{"num_key_value_heads": 1, "norm_eps": 1e-05, "rope_theta": 10000.0, "rope_fraction": 1.0, "attn_scale": 0.174, "init": "normal", "init_std_qkv": 0.0197, "init_std_up": 0.0197, "lr_head": 0.00553, "warmup_steps": 55}
Each number is 128 + 32 x the weight over its row's rms, rounded and kept within 0 to 255. Layers, rows and columns count from 0. Numbers have three digits each. The size before them is the row's rms in percent of the matrix's.

# up: layer 3 MLP up, 640x320, rms 0.0791, rows 134-188, columns 160-239
# down: layer 3 MLP down (transposed), 640x320, rms 0.0745, rows 134-187, columns 160-239
# gate: layer 3 MLP gate, 640x320, rms 0.0798, rows 135-188, columns 160-239
up134 098:128133161195119118187159045149094187078100150118133164164189166167117091156109123141136081056120152097187069109118143141104088225135137135075163110065140135124086125155110151105118215115160050124127069116115134139108137090129122082155208154
down134 099:125133160154136132117097160066123081094115045202158118167114142106114166110125147095183139117108189090166098156136077082122050117122142174098150161167132048135166144123173149107106096146160119121089088148144108050107154152142110121141168112
gate135 096:155111086116068143135141098073115098133106112144106150123112154132084131129121094135122142156129154141157152140104095155114127081077171100160144152116151142126171194107147136107139068130155118123131125126147140036092151071113194092144222120
up135 098:128111076143169107109109164116130111107136114114068141153155114175085117103128088108106142123077123126077124057110074059143209098100168127140145175123065146104111158147128156132148183143122187136100178135117140139102125109139150112082176129
down135 103:122140133121123099123158150087140144116152171112105138153083123139153163136109082141159030111102154161159126078143125129084158110121119144137162122123139081154101155126091074096157101137116142131208188136151093095058130069201122127106116189
gate136 100:140198086145114142113177152113149122137041129177150133097074183135162097159132151131070117146144134114165162095133136134143157109188145130098115080108170137129099120148097089139148094190095150128142074113146106167129120147126140083184155107
up136 105:093075198153183089154183147132128139087101118120111092132118133126141143101077089124089080166123170082124097173120123147112159098135114062155126133125102112144117099129077092105061151098123126135099087185158104081129140089195118166133109165
down136 100:146108146119147103144162093119161167071142143133105098095153107084142133093132078102146086161103110117181102095141115086194120134124158117180144115083132155181120122119143182135097166149136169172175113164178130161118152121113109165087100129
gate137 103:123121139158151125115152134085126098164132192109125143140176152146158151151153099104090129088173117117070115099072165168113151049163174132123122122132131145141057163181204091122122155107125130124170149107114076089167101171105085189159141138
up137 104:173121104105074136112125150109140143170078170147178138166094127115156122174145103095123178157173120169185131146158160129154124151063136142114116152206158156096107109154081117130056135219130065082161096124109102130152113155109160115125165128
down137 098:110088140130120189113080123061102091147101129159142117107095184108086129094110114125090080102072092156110172108139134110123124123143186134146146014176143163108092127100131126068068188098098159124079118140136146078117101137153145200108097153
gate138 100:127110171145089130110114144056115068113164083141110132163135103182153120125154099149146222032109094147121153061116145045176133148114152139119056104150102107149136153142091149191119110151160111134117138134142112143081111127075175142105064051
up138 099:117108133134147119151102125132149112110155181143152145207087108116126111103112131156158231086105120106098102128132159112118093121126076148090115136165126158127112161081095126143100129083112114073125144157100154121162109110156113159099133154
down138 099:137086163183143104183113120116179106156092164132132136139124142138157139113173140145141204124131175105082111127101111128146109110098219111099162125120137108155121084074160095153097165142116118166140070102140173125173131131164185094104092110
gate139 099:154100213137184126086123126113093144146188180148098116058132111100162179130131161165198114180086081151124110140082189114090100153157101161162167091225057167146095119172104107137123152132197179072122095171078162093133043138123157098120133116
up139 099:206159125119092164119088114122112138119150104119136099134120173196126079106135156106097145092167151115167105139153135101148120107139066157122111147093101198131149138108140102165113111088102165077077078131148132090137114135145104125194101091
down139 094:115102142163107137144095086141088089173191165132097084086122155166161135104142117170101153106113130132151127128090141153215099122125054124112129157061117132074128140159151028180145145148159125147185172167085098131115128088157111168091103129
gate140 096:131213128132108130178162177151085142124148098102111119148146102147104163105123131160133156118090174186143113128139108090169198168157147128109169103141142131115116143109126133172184143122146134067134148063101117179107083185045081087126141115
up140 097:085120082092105200130126126087123189098076090131138131179201133140137104147155129154138136142140115151111162140133102096146090189112190143213052165145158145160071147133184131095108078179150123164172118189095148186095102149118125161074070139
down140 095:099147130117127118187078176149122113137026167113112130142126123135137109112106144088133170102132091136111140155105166156111111144194078126113085162138186148218087150142129164067110144144165081079144156138097131172163125133152126200143108175
gate141 103:117091164148108154122145140092077102111128075096134150119116104131096145084147091160082171071152126158127174129137161094119184155140139088148076100187160095121184164134123169075142102162161138130122136107064147097106081132099145105122162172
up141 102:104100167117124142149091147140072088146125107137142103132150125164116190095125153096112045146121098144087180093142137142091147140136068108103171150098135133155124115163119150116171161064102164131098085154140080109098113171156142119118125151
down141 099:086091145101090166095115104125129045195114107123090113145130137155128167152105116112177074149153153145113092106152162118155154139141114125161129141110154125138145124188076140171142069089110122104172147157127148099101120093116122149116136158
gate142 098:144139139126112087161159090142105161080141135097096130169143169104114123188125142110214133153135123155149169186095059155066128173140179094166097098158142134131166097109076101105183194105087132110154134168123167186111211121139113140204103122
up142 097:086189106152081093087158119140139173098121174116113079168105091051119170070110138140126159082130163090114113099060110122095124094128130145128129097155133120174153140130091119198184125131121095171116136083121099170164146090103129086087127130
down142 096:048152157100092131146090162124138131107185032131143093105102076173128163102167096131139082134191140103156131065125072133162117119056103125119099128132075069115146204145104129094106076133131061155110121185116111145127110141110121127117109118
gate143 098:138156170055163157163111095125140083144181112137204175130152122110161129098125086147169171152117136164198151149074139078166099136133124087074100113165097180084110118146103159111098105116091127111134085177148156145092178088142161088088090103
up143 101:162133117157150131131150114098158126059151092123163113054111147117144129113196109131142153101071162094124090219049070236151105173161118178093130078177107121128232128033112152102161150096080165102101132171146162085107132191164117125123144064
down143 103:136100120120134116223091099091121171078127172111115096167129113136135179086175093106117186130099170128098152071067080101114077169174091077152123133146127139187129182120132123143134163153109124109105115169094175075161099115103113129177103103
gate144 101:099138158118123106097068140176076095125152097147131107166195136133122149121165079137105124138118107103170132080146129146151149032180099123160098177089119146166152117061100110117114134086122085102140139132056082101135174159167151164140140165
up144 102:096167142114114095105090139052072139126153109074093109095053133121139116148131118176097101102146102157066148151089150148187105198160075117077135092138102127083104199126159122154139089126086178118188169134152178121140068170102095099148097130
down144 102:053112132127166131095114099113102100075083164148138135139106130130158074152157033101143071151174181131106140155123130130156134187082102136102161118087115142137147168081107095126115125103120131106206118168163136132103110127125146090133141123
gate145 104:098150143150163154198131087085093153086104132159139078115108115107126157123105128124047108129103140087188089102092110135140108108057147129082094156096109120176122114107155124092100122162167104143192159173159086108123121078193108176114173121
up145 104:112161072112189198103139086194125113123117116133163138142173132166135110132129120093143137152143094128182122135128144172169110121129094130124146126160144099124111132122063141198079157195152139090199103112091127126120163125115143151126136178
down145 107:120147069101165121129129088142155113141055130087146107137144119152115127165147182110072125168182133107188084110127141161166121102139102063129147102130152084125165099103136094095097176139117183119145136102141056099020084091129110106133114146
gate146 100:093143169097160163151075120084103122095143133138087158142154159098151139121120094163159144080121087181111162135160111108091175078163143093154102135082072174165150148150082149104144086084169144189167125089099114110139143095099146169107125109
up146 098:150142137128159156116178152142116130152140103141142110126123177091104108078181132132178127179201065101126132108096101173172105104122116171170178149169121077066129085142163064091151149128196107130106098077121131124087137142129082079129190088
down146 099:148173053089096103107123156134136193101114139181070152122112084141106089132134199177112086173141160082191155124138130128085133134131108092155082130139147175096084121122129081124138090130139074147123119144137109122101079109174135150185155115
gate147 105:133212163154100121089153156116116103131162071134076078173141102073187114153144137130104157113121141126115073124103172056113163133074051094141125109113125084124112079114111137140185111114143165114175164152107172118121101130167136178109123148
up147 105:144122134158097072141123118154192108166113149192109110136156159125094161174055140125136069155105095124179159125188167128131123109128136117156124195178128099153117127188159137146132090173121157102150102089117113114138132149141125076153116157
down147 104:145090099134112164145081036177081140127162153135147150114144159097117144154077164093125114120127102164124169101072116115103152147120138138127116111142153095202112141149129053110176155119126162112127168126216156150199117142123164102099087149
gate148 097:064198171104129124124103087118130083122116131103100140067097232163142181143157127126037115159158106129125121161144150079175108081150136144151191087150101093112132094116114090093073136136176189146098095162154119128216123141122132135082079135
up148 105:101079114146158136168149152122126073153122180134210125103075139153139216134148123121147111143141187127174111136157150146093094138188136178162138116141127063150075073099155101130113158164108155142138123129104087102140109134121113105131117110
down148 101:103061182162132134189168128095098077145165134136113099121103136092176159162122111072143154171112152181123095131156108172108158173167190064127120167130074135134169140106135155128094104140072209134170153147102175147088127129161158150139147044
gate149 098:162168107142106096090120124095104074100111166031120112110116118117147075134151211085151141072134125081155143165151104122093175061043125092091129125097067184143122101094116155156173123110132114080132093100084117104099125131115173101112087133
up149 102:133111113163097127115127143121120094109137137121089135139181123196133103112121172124113056162156134156143100131103119143129102136215141069121122126106104130109069074189130123184103098154139077173110130110130138130119135163185203142125181132
down149 099:096175129083134080121147089103128106139102150141137158058117076156134109152146118154122136185111091155122151173163135144132188163105142145188073090127146073153131125086102126120145155156129127150135147098100101135069092132103181130129094181
gate150 106:179123122132112132079032089146138097116088140118096114153143094147156148099134164150127147132141148113141140060144088120118090141117133055120114111097086160193106134139157107148128081141101120162157106100125115101141153102131095163083127180
up150 103:059154075126157085098142144164103087129147088110136099096167117154094126122141139182112102079162110121119116072110152113139124165120093158075163198118132146062140149145145133117199103162104082142119113057083149116151143119156106155086078126
down150 099:092146121085100110073109122177070164100112156145145147167133149150169074130114117179133131189103167153187113093125108169140128164076122140081151112127087171110144172166168101103102087086175115163112113174134142147107169068144119198087134213
gate151 103:139127086127136060113124089153155102149133148160150184122166161125117161101175103103094121163130118100127134185115168117094177138184085113164154076121161110171112123138109152122159098121145172155195117099117116130144128061150130083063144154
up151 099:177163131089137091105084141083080125154148129155127109162137124160125112138132140175124082092066095095118162122161128105150180144176114087123199171103107171143154125115149148190149131110124141144169106088134116151126141083167055173152141147
down151 101:174133165137122073143110155125211151130142137118159130189154145128099121161115205104099167100123082077202140129141147092070175120130123121133164077124136173052139148116151175085108081111083145144121106114102127126161113134108131125110157125
gate152 094:075118134155169139131195143110113094153134156208097159148156121049173177139158123165116177045125119155153147106142114159102090131141128144140149125145232145097140121135182126142100125156094123137161168124162128124152170110125125164151179115
up152 095:114131174161182121094125163100115096137097106144150108161090116160180163165116170132088080216150149128115142124131160129073089093145117142109079088083118057131062128167140118183133135088147107133084143154209187101085130141128115125155115167
down152 097:099101155101166118114165111190134179124184085123083104199157125083167140157166141135134086112133152101102122045151166100135100088170110164089085114138104076142095128090127104158134211094143081158142118192109105133126165114107111089148053165
gate153 098:132148167110139129150149159112159105156089088059110155131125093125144157150172161182126086151102132164129084118146155134125100153173129122141209168155160166122104160221133131154076082099078084172145078103174126118120124124074088147135060064
up153 099:183131161106157152153087211134195129098153123040109162162134076133122166141127139111101131126129135168154136177218104067087170124106134132127152103069144152164161087136142142098108143139131086064133112135165102142114080110145197130060109133
down153 103:139109127164175108120167128086126136083133129146144166157157105104164119116094117141120140126134141104130164133106151144129116113171162133205150156083152108198115141182119102144115105157073095153125157115114139085113147118195111134146122114
gate154 098:148143061122122121142139128057097094099117177099086097153083185132063085147155154073126188215162093141175163150098095138108081122114146149123107053097182143121090131093100077186045171129089074108086156094173095096106137108111135114135139186
up154 100:093114175117052115137120082172186136119129124129187137110163160143166133129146107132100077139111109129156177079178159099158093098149141085113119135153144105095137195100155142122134141148120154154054120127193147168181065101103181155081177080
down154 100:124141172147163192136087182158118120076150150118093136120167144100069111112150178094130117141120099150165219139154105182129155142165140103109180066114157164143087180164154065108148140156164134150144107125155141143101182110149147104133155157
gate155 095:146140165169132105171139154066106122070168172146168147150146138205178143128128122163147182085112138095132149125120100123101144172093127155129183167165121121116143106108160081139167147099132138139166157168152142130133139134132092105167116144
up155 100:131139165173165115157117137151163131124065166083144185167115118106132185158138140116130143105114167138096137096175142094103157122193117152116125162127161183132106133098140110149111206131112130179128156106169079175110131119079107073085137115
down155 102:095144139172128068081108117155089111103173088079122106146133143135086165129122152093139167100161087162118171134118093097119136075179085149139157170100139105124116111108147088140079114123144128084112120173154074180145086153164131103084122093
gate156 098:122126124140107176134171158186091155157149123131145120140125116127160137100100152124088137141106106137122125076079077093139143128157135105138126093145108085081103091107108105083112169169078102155149067160159133067144155087122186098018100124
up156 097:101066111152165100153090154167145075118179119100107159145097118127121117120125190101122062045123144123106140131155041130144105087179141091160160095107138101120091091138174094161156121146106168170175173070084105175117101177095110156171105162
down156 104:125068145157177116076104122147123126050177115145169200106151125101091177141127131164177123093095138118166159111113099108134091098099162140178132136116108127097115140161130125099111082139115158049124213131118088122090121192179115109157149140
gate157 099:156133099069155131104118120113118144122156083195154166083193168158114070101131128088125133058141145159155153192095133135169183132095097109147139147108076140111071115116081206104068135090135180112092094102157117115120095135142123143179083097
up157 102:110098147152129071146128109111207089127130158131154170090116106176112100146115122115159147119096109079159120110144140116096189157060143113109122106138113147152170079086110145144074126122150083121126113126115121083120158128161127148125126163
down157 100:119118076180113113115067128080102088142139117184139200141083195112120120153136106164114089123116111141123145099180119149163134027107172168123089177131095132177118096151075145137124188104065123180150125149157108146116113163085149127108120127
gate158 106:140148107115194113100173147082208106141171187193166161141159105065146157164151144153152154113122104097137100094100090160074158116080153126148116124143213124102065155120103110143152125097183127069124135113113128127122135086108095158136144122
up158 105:177074142133096124132128109149111139072183089162148118111106127161099116240160139124165124104091088163125149174143142142072147103098083161140135111156161079099151154129139046195098134124136142127105173132172111129146142136107178136105152111
down158 102:138127089125131108080199175177109122103139205137129096123127140115149130171140113203132133137110131094125183091159134111097170155132121061127090127136122178094136097142128095114154100184127111127164092093133123136161114163137098141143116147
gate159 101:153097123134113094104146137110149079114101062095132110085155130099134143179107113114135093138205133067170072089136133132173086094105117106075120142159177175111102075146108108164133096147147190093090164132118080142122190150084109189080122105
up159 103:157098093072164134123125187125148120104061125074196122069145114132154140066130180168199147107100078087069118179141096161126119080125173154150107128143153138164118149105059174174121090125121154117184128152126167110100103174138137154162114135
down159 097:129177089154117163173135102141134103113177107131236102092111155163141085103121163117088140146134161129115160171086122184159108121126083122132146147118136150125192141067132184070130153106172145144159126165139081127074145113131076150104035063
gate160 099:119125111095120093121144180112091119097110116145201159115137131119095156111129183162048073129129103096108113128090105136108157119139049154106157159125083175122087106100133103093145148126149170117123174103175175132136140098087163152085103116
up160 109:147161137169111116145143150045175168159087113113111135071150110110099146124154070095179089089201094109118102146133154164164144167154111135156109137117101139168104115114162105161160102084102093182090129117111085105163066138071146118105082132
down160 098:142104109114139127139102100128171114128107098149104108147104139148176115129143159187087149135178119201159092127200143079149108133147106158174073130125116103138121117108171124204140152176164120110105156080143119170086131135124089151137189116
gate161 092:172112101133080107156101062153095109104179081085179182040088126124099130094154131117085160128165160086148142118115133135109156163130152111176124170147159158178176073132149102134166094148176150111139179102119187174129139114124106091124119120
up161 098:093151134161096154098111109122097111150156088101154146124090162103169123151156107127082129085144163091127186119124150137103130103122081101171145174163137152128129111116123079117164141121075155183164154145155091174105157118143172076152088130
down161 097:121088007158115069141141126132122169160176067112119176149151172121168170135150077144102126127113164112150162075125175125138091113143196126072138138172088126146156130080089056087132104129124148062147155149150147105111158093212115172076156122
gate162 102:143111115056084143087157127121122119164159085089123133124156127121159117133111115107167115150071189179108102098104161110110108120117135183158104095129173154106135078112133143137110151170200128173129166146058133179134155175173086114167101133
up162 102:107128113119186131124071112163153169107040080145141090142158150130145157091140102138186150112118072098191098151099131109125146161093164102126133104176152143112126098149096144102076131080112100109135167166094079149118155140108139074115113115
down162 097:060112134133164061145091147168197166062108104148131154111161136142090131066115145181098156105121114127091148090164111126113142158130150149180098187121141112149100095131132145111161100093081103147118136116141137096149091104092111031087108075
gate163 101:173141116170104134169136108127132097128145161164129092119118161090122109083152078158096174156091151109118108126157118176130170114122175095058141125085163170105178142106137106121169169149119138137199101159124123135111108162125137151145079111
up163 098:152168108119080166108079168149144133143093118124130093163093101124159161114119199143154082130091176156088129119061076118117159133048124146133211109115167175146145137139142200160182081145125134075137100158140115104074137103157130164174128155
down163 097:109139135131151109160101146100106148115152096094072118112120119114122145099114160091079167159154118123140146158104091125077118100147116175180188104118173160080133110175153127194190144195150158076092123150103160092141126135186074109189119119
gate164 104:134165074155136153118177136141141138171140113206179060136158112158186127125100111096111154148083102155135166215203166145144049141080156110081096116103091123105143077116124124141115085125115097129146123120102127134078105154156105116147098122
up164 099:165079113121134112122128139151167069175111153188117127158046109105152118132153141166128105179082142137129161130115100132132118169068166097074153156112110178104177144131098147133090120055153093133136142149150104153101168182091126158139143082
down164 097:096067084129121170139023149109063155115097096114114143118129068173139119105116147145143129121125175120092164148098112161114175161095120150124134161143125125179178142117124091134158122108132120054118153155141105124134100155096140114158176162
gate165 099:087105172133180149114140137132105096095112187105111096137205112110132163200123140134112160159107125156118041119106080092119134092155140157123122218105122118086167067124102070130097077210152094173123187119131173117120119141112086108119144142
up165 100:133170105126156175077119112079161127126129143087106108168124018133197195138146118127113133124081112105148171159157137085080140151183092126090133121146083177140132140128099121158126122173142136134134126105158151162112082113124136163129118106
down165 100:107078067165150071039163130110159162165132124121135196118131058117211152150072100107191057096126127065125149118129156127117153165129128136140133123163108126137087075087133127108097108131175120056148139122109113168125101160164121155124111128
gate166 096:056134152133127105130098119177132127100142160123134145115120087118116137132129101125114139171132151124125087111094083112156134144142117114150113112107145140141112135141089154073124136151101111103168121118156135123080112174125115166137164112
up166 096:156178126145146165128066144144124121110162177114103114128168164117204130176151185120144104157137067105138140106105100137134065167130101088132152166170102122114100109041127138109127164082165138103138132111135105094123141104129105124173113162
down166 096:144083178130149116152105130134126166119121136162136078105164109118157112126135117084128174102124088122158139154119128156191132133176120126118097125167144094166183089104105149141164089171119130142198063132096100121167152122033112159135168127
gate167 103:126117105115167137155159067088076107113108125191137107214120153148134184079115163157131121226128128145089075139141142106152132189126082200087142129089123077162107160156075114173128106127133111127127092116127107144057073122161154128162085165
up167 101:144189089150099165125119187136149178114138161116118088113090128162185095171144126105137115191123160102166088130089112112145111110145106132085157142165163116156180130071201072105164135090140131132130177149094145124093183107127097105095150157
down167 106:123117105130158140119191128169117084122115130135156104121128152137182083173166149105155082094143172089129196132126187137137110142191089145159061097118072148161147143080157093138113144131136100113149112107121149126217127144125164167120162213
gate168 093:130144151120142176185088082179095091129099125145132043103128119144125111156078143137137165115120130143146138113157105159166147150132125165167159167123142162166130170116151071149137132109119137101186102169135083073057149140112081114204158118
up168 090:111103149115147137209131177119100156073071052105135105115166082150098128168154209126116122137111107159165118122149076137171164143150125142141155174109215118147147083135105155122204115092125085119179135130125083108072171124122119162189144064
down168 104:127114114126149140050104193181127157178080086141135161109157124171159118122117132131113097120177118105112126108194150163162150144107221112068150147123148160127107129053098162139088215045143099117135095118149079069091095095126125140111123065
gate169 103:138114133161098170152135121103150106160188109140130113132128107170128112129070156095129094109090190098191136126158162152143131102110115090064126118121080066136154157138145074150144128152109142142094137158129173142090151111228110102131133142
up169 103:130134146124118088141121185146139209104143146090076133142092161070143155152088171089093124094141141110130115138165094124108123162143089121103222128138132123165125126153082104100100142162061126093126154158111146129113108110103098131091089146
down169 101:118114114123152134127110183137151151181189132076123229148108124123128146146059113130070099107153076150159157111141132149090149152154133106170132121152171109163128085153178155141095156170163120101128119079146183137109145143206145102080077131
gate170 103:160100087125176139098118107109122113143126148176162123126128126158149147080130132080129139174103149123177099083137185100121153135159172101106165135091120194145125129066150138146088164069095146061140121136162091165137161117136106080146063102
up170 100:088079135111140134151189093096111079159114180165143094157160053116119127120198168113113151176125144142070110164143191118094142167169214132136115136118088107168091073120108102157052128134146102145134130139161171126114154150095068112055096193
down170 099:161098156083091158138147070118141065150127166142137105201177132187099181132130157164175185172092150178177138105190174152123137135112098119097108115131120114116118165076087131107114108189162144069149162189185158076133152151090104114113123129
gate171 099:133170181111133152118155128101141131080129147146096137124107176118146105089116126101115126154098113107156118130128137159144113094158179115076160098171107107140162092090121100130140055165124138099165143150213118127114083168116167125070163135
up171 100:110108095123093155096167094104146094118128139157099091123123155120095084128075123099168152145129142152133207127101155141133137139179090146090136149152164101132099133110066113126167102129135101125119091152104139135153061076159139118109107106
down171 095:180151134156089085147132110071129137188118158101084139089147120138064116162109130148126141164139163135109105121103120111120175082156136123151139119128156089096101180100145185087143123126090142124110149114122111098086196074131147116147102134
gate172 097:151068101081098085138070143131108090105166127080165145156142113155135138204155110197115123164136177100168148136128173108120083153142107138078170095107081142113166150152106115135148128129096062148123148109154169097146118115054091104119137134
up172 103:109108101184141169112164128111156190154158108111138119097130147105103186091131105110110097136075131220140133127192132172039125135160119089127131155080131129106138084116109157138076155132112132124109136107082074212099118160223111139089127144
down172 101:130162047187134180166100101125125145062162109137111130086175124194103132111080112135084157132087107189124092135125084176147167134179148132121122094124103138086082060143108142093100097175196144144097092155129125153092168101094150107075110130
gate173 105:125147126096125130076121160163128130080142085131093129079157188120064138146142105094177118117083123117152084094157115129149111134087204145138162064151071148094142133100117187114123143063126120099137099107121137076138134119127109159121115135
up173 100:123123137111141104090095123110148108145135155136087130166183143167140183149141095101073086168157139049108145122156167078105142162096116206102130116133112134119141135076109135121158059170095132143088112111140123082153091157180168134112172142
down173 102:116166119146048119135140165101113153134162102090127111167092134081140090195149113156152187062130149204120094100208133129197138121179159096124146162142169085148145128112151131140164145074203147139113116148154115157130098143079065085147152058
gate174 100:160136121091086086125157140080129185079158157184158088136155115121109145132074066147115130102123162155111109144102125122096131131125144123108153100122129165093108144155096163150109118059088151173155063169111095111066192118150136116204150186
up174 104:168116122103106096111119086182133173123130106126153110133211176171181085128098151124153155128183094143107107131080139127156136183094140124110126153132163087092137089107130180145159101117149148066090112119104115160161127141156124076187101105
down174 102:150098134133113146085070114148147149104201118112143166119186150144213130142185097153178125173072126136099162152134146075112131132132109038069144156158167114137117130139104141108152064147159128108084090121128112166064149117138168074122128134
gate175 095:127088111141146110062127050172125165097163170133148048186102102158148152087122084073100065159089142160084145127159180134079185169123140203059140186100145134123143110166125205153135146061147091139153177131065161155095086188151134091149097101
up175 096:181147163127153121155163151138170080145155147160143130138199174173111111129106121169147151121169157144193108121165113114092132148199126154171124171097151125122094172169122102153137169183138118147105162129163151111153110110113088166137125119
down175 099:166137149041129158136129095108108089213116144188128141157105117183087120188161089161115122150145115105157135181110166101071101124097176135066095146166100107116158087143109139148166124165071145101129145091085116117087160150083128123155121112
gate176 104:111125135172112110151135089145114134167142110154116185097147174125129143163192093147137105146139123068145135103091066081130143115108178213089171113158102173148091146153138172133066136107162150127126113110123145145171135102140093148138102129
up176 099:143112135123093133155135126177129165126114193081107065127140142158083160111115140113148143109100162146099141141159157138119185085138158148107174128128098102098145076128159088104109187161151160149123130145113088127133084147134207131095135159
down176 097:085122097137126155136117170152149060144165100164104164135154172098101122067142121125137128121127091134169140135131122154244147102099132190163122089150109114134136101188138187166071167110147145175160169126151109194149145117114131095118141191
gate177 098:086122127120147099151158215134103141089095136137094100139118100122077149174155148122137116158118126164128146127080129184179176094156151145146173170147114136108137103156125113144105085140098187151158154158132127140184088142080066166112141156
up177 095:086062118121157122152090122157108082130122126103075129176129154133105138087140136123193097125168138127100182164212114107107114155183156151149167205117046191132125144161171092130133090143097159083143157164121092152142110164101138130053190124
down177 095:105147137116150162125092166137089101148152137124144125208105133126120119148177174125162103129132112128117169117230142115112127108143168170111127076081122107118117061112180089139174140205207084135120110136142137141082124122125151181143128128
gate178 103:105126190161139182176086055105083122094201127119119161105118092123150091133114142055091127083156084118154110172175112093152135094156141115179101087165068080105171107091132134128080066106198115102106105132120086116081130188126106138141143029
up178 106:074153039123173167087105157167144132142092102146128127110159113090140075134137127185170137099097123136162132073115141156121141170188105121084127078115182101164147121151084185143150163102100128145123120103128123100101173099167147078179111173
down178 101:149101101090185163115123138106133210113113152167107041108170092063137136165120126151089130112154138125168134107059132172150128111126087134031070119135077144116144139126113125078111138159073116121077123060180142098091122144096149079159132128
gate179 095:122128164122144167087146073132135140167108138120212122139162141093072147086104184104111084133107192157124076134144197152087121146090101170103156103106089101108155120140131114173178053091088132148093143161119119092183115111120088115158136153
up179 095:142176137087075152131079071102080133133175130134083159090165127145148135186114100149137139074103087135157139157079111085154103116089142081167111126116127135101078079150145119112066177104162155145077126134110183131129121162139139111100087112
down179 096:111107138109118158156099083112134169134120148169093179116137137090137124141124163143156157114122107098125097073121106126104146123120106127112138080114172125150070159119090181150155221122146109159111121112138147161179211135204162165067185112
gate180 098:119090121099174144124122100129085138155132135118104105188111153099122111128136145161119137076143180122098184144145101094140105163162140086162133132098149114138111092090100088123147111154149135111184098192091158147191088151134135136068120120
up180 099:047129187125126111140120173118151163196144044106109104082134080105105155161125093131103086145130094126140134124149114135158123159101077168088126080128195081087085121079129127112159106157141109164094139138110081103078092148118134126090110079
down180 097:127081171124132151116161132153120078072074182118175179117178159111092104153128105127103115143147199092079135118126160182102194124153096201114132118160077110100130158079083091127091100128127137145122137082175102137119103154082162142095181139
gate181 104:152139104120110132132164118044083061093118138161148088138094085145207109110097099086142122048127138092133117151145129140112097109180149121129100067124092084156104161144137140121181144115088175057119109113106119124103143098138107139171108164
up181 100:126178110053125094067148148098066093069146093113141148120196133140175170136136125084103150165105127116160143137073107102135112166098129119076110148135095206152118128139146128133161099108134152104102130073141174072122162171130175125128134098
down181 100:120101162079137148105161166117058103101127116123084109133157162132177173144190205145128172111103081156113143116108095148135103156126092091144114128069116157107094119117097126101120078090143117099107103103108134080076136123133135114118126116
gate182 103:129126110086056123105142100134134171150115170148097172085087172183113083099060177118181124123093093143114166087091163185167131101092121105107129099113094120115121125151057147160090139106188101104105149101097174102193169184115155175128144104
up182 100:101178106133155051193171157136102092110174161149100148141096148089157077155114131117122120121135168194145127143123132131127174149112109158156131146143139146123138135145126180115132140158124130167080111098096093126078137063117116187129168101
down182 100:147143118168150121169161103145136168132190125148094106148138134146119123146178171196116095186146173168174124150187103138116127154169193120138143063164157145110073122123115120109121124161100153147087164146125134120105114134175158137122110147
gate183 103:161203101084146152142121105152124112148106132044108176118145089128158137149088172099080165149133144127107130083032109077086110108119082113163118108128104124140158104111093170085142074100075154088076175128129171148119169129106162108156101159
up183 102:137086151103136098093138102151101098125119113114137123138094161198071097090099078131123135141132139105139106105139175100114106129151135142165115188128140088164199037076120159131159106114098112104101113093081104063166146078146055154194153169
down183 102:121130076152145114149165147101102138093179129103127094096098072135123117104123081068159125107156089113136165116126075098131139118140135094133189081094157154148131119118115156132148148138124148110108142125082193132113126118128111141093142145
gate184 096:112084084124140170098158131147136131129090141135159116106139153089145182117088167139085133080182136145131098133087122126087137123180156122156120138076203082135138127127184075086096074130174155176075119099121134130101162128164145159132136165
up184 098:177159111093145103124182042179160112125115149144155123130111191135086147124082170146108159077160122148150054112150110109080157109171107156168085105153139076147090140132177130184107106094092165088115178110094146142079140141163101157119174122
down184 101:178127161126180070107139083179109090136119227169094073186113120149150198134109141085115166113152134181175093110131106080135142111161159143157144137154185134164162152110177093075129097162160097127110137109174144124064154173177148162110178114
gate185 099:081174170102131153149169152126133114136119131216136117128151094188163161210155097157112147156135156165190083127109105166131115105101115140153098094119070137095136104106115095122176111083156179123149111126160092146125105128157154079140120155
up185 100:176159094096108119131173119184164181069084095074098149138191139166125158143108079083136117113146174112067081143144151167082125138100126087148137156127130114108176087197090103124074145187125126071125054123124151141077169201104116149142119133
down185 101:122134087132103092090122146129110145139131098118206137136125142069084151125104130107177046098175037122131096097145139118104110126155167133101114126142175157122137110174162150145100125127097058142142105160175124111125154173064070187119086140
gate186 097:146089136147082071084085219124124140148147156083075105155155103089104120134093158141113116072129107139126090097159146161183159137072067127163171132141100138146151139129165116225129150065066152115185031130131209131131107144063159068093169094
up186 100:135184131081133133123168080116184171106091091086140210081112162152123062169038063121130140168164115176168096120115098110151162063127064118106035125133159090110168176135071111145152177113127122141141148070114125163092178189132082153146094157
down186 100:148150125120102159178122099133162083109125177154094083148129121129114189145115114161104163157084175114163139190086127129168169125171092173208131146162162121098093084157174119080139141128139083153111181163139124109179152136090076121064089121
gate187 099:133129103182100146132176112146152104107110115073090174184137110124153094181100073132162115186124143106106120064154085178170097121047073141171162146144120125154134150091135114136172177141124112064084095112187143080107175108169167157118093120
up187 099:106087142118138058128162173104110111158179110167095139129175154161110086095094142174121098158118143150131114068186136149145148167128095144149161112154157118132202158127136195106142136107118125147139149109082126149073161103116174129125183101
down187 098:094104135135108148158126138127150102165122091118146135185107115100157128185207072143156120182164134185107076130157159157126127124123176128147100137131092122122112014141131173131134086106095132083120119097137130174193140124112141003145106156
gate188 098:126091144163166097115147133165148129097087109133122135099094107062096160157178150152148128126152103153092125104150113104131091118072114113150103179043074162095198127126123099089113107153103098134115132115156073127154110139136119118141123102
up188 100:117134158135181119148144156161119081160132117092151135179122118161125148158151109163089152166114182137130148133094102141091124200111137184179142130152162110143177092120112127143122175133125147095033158074162159165112143115143135160098092149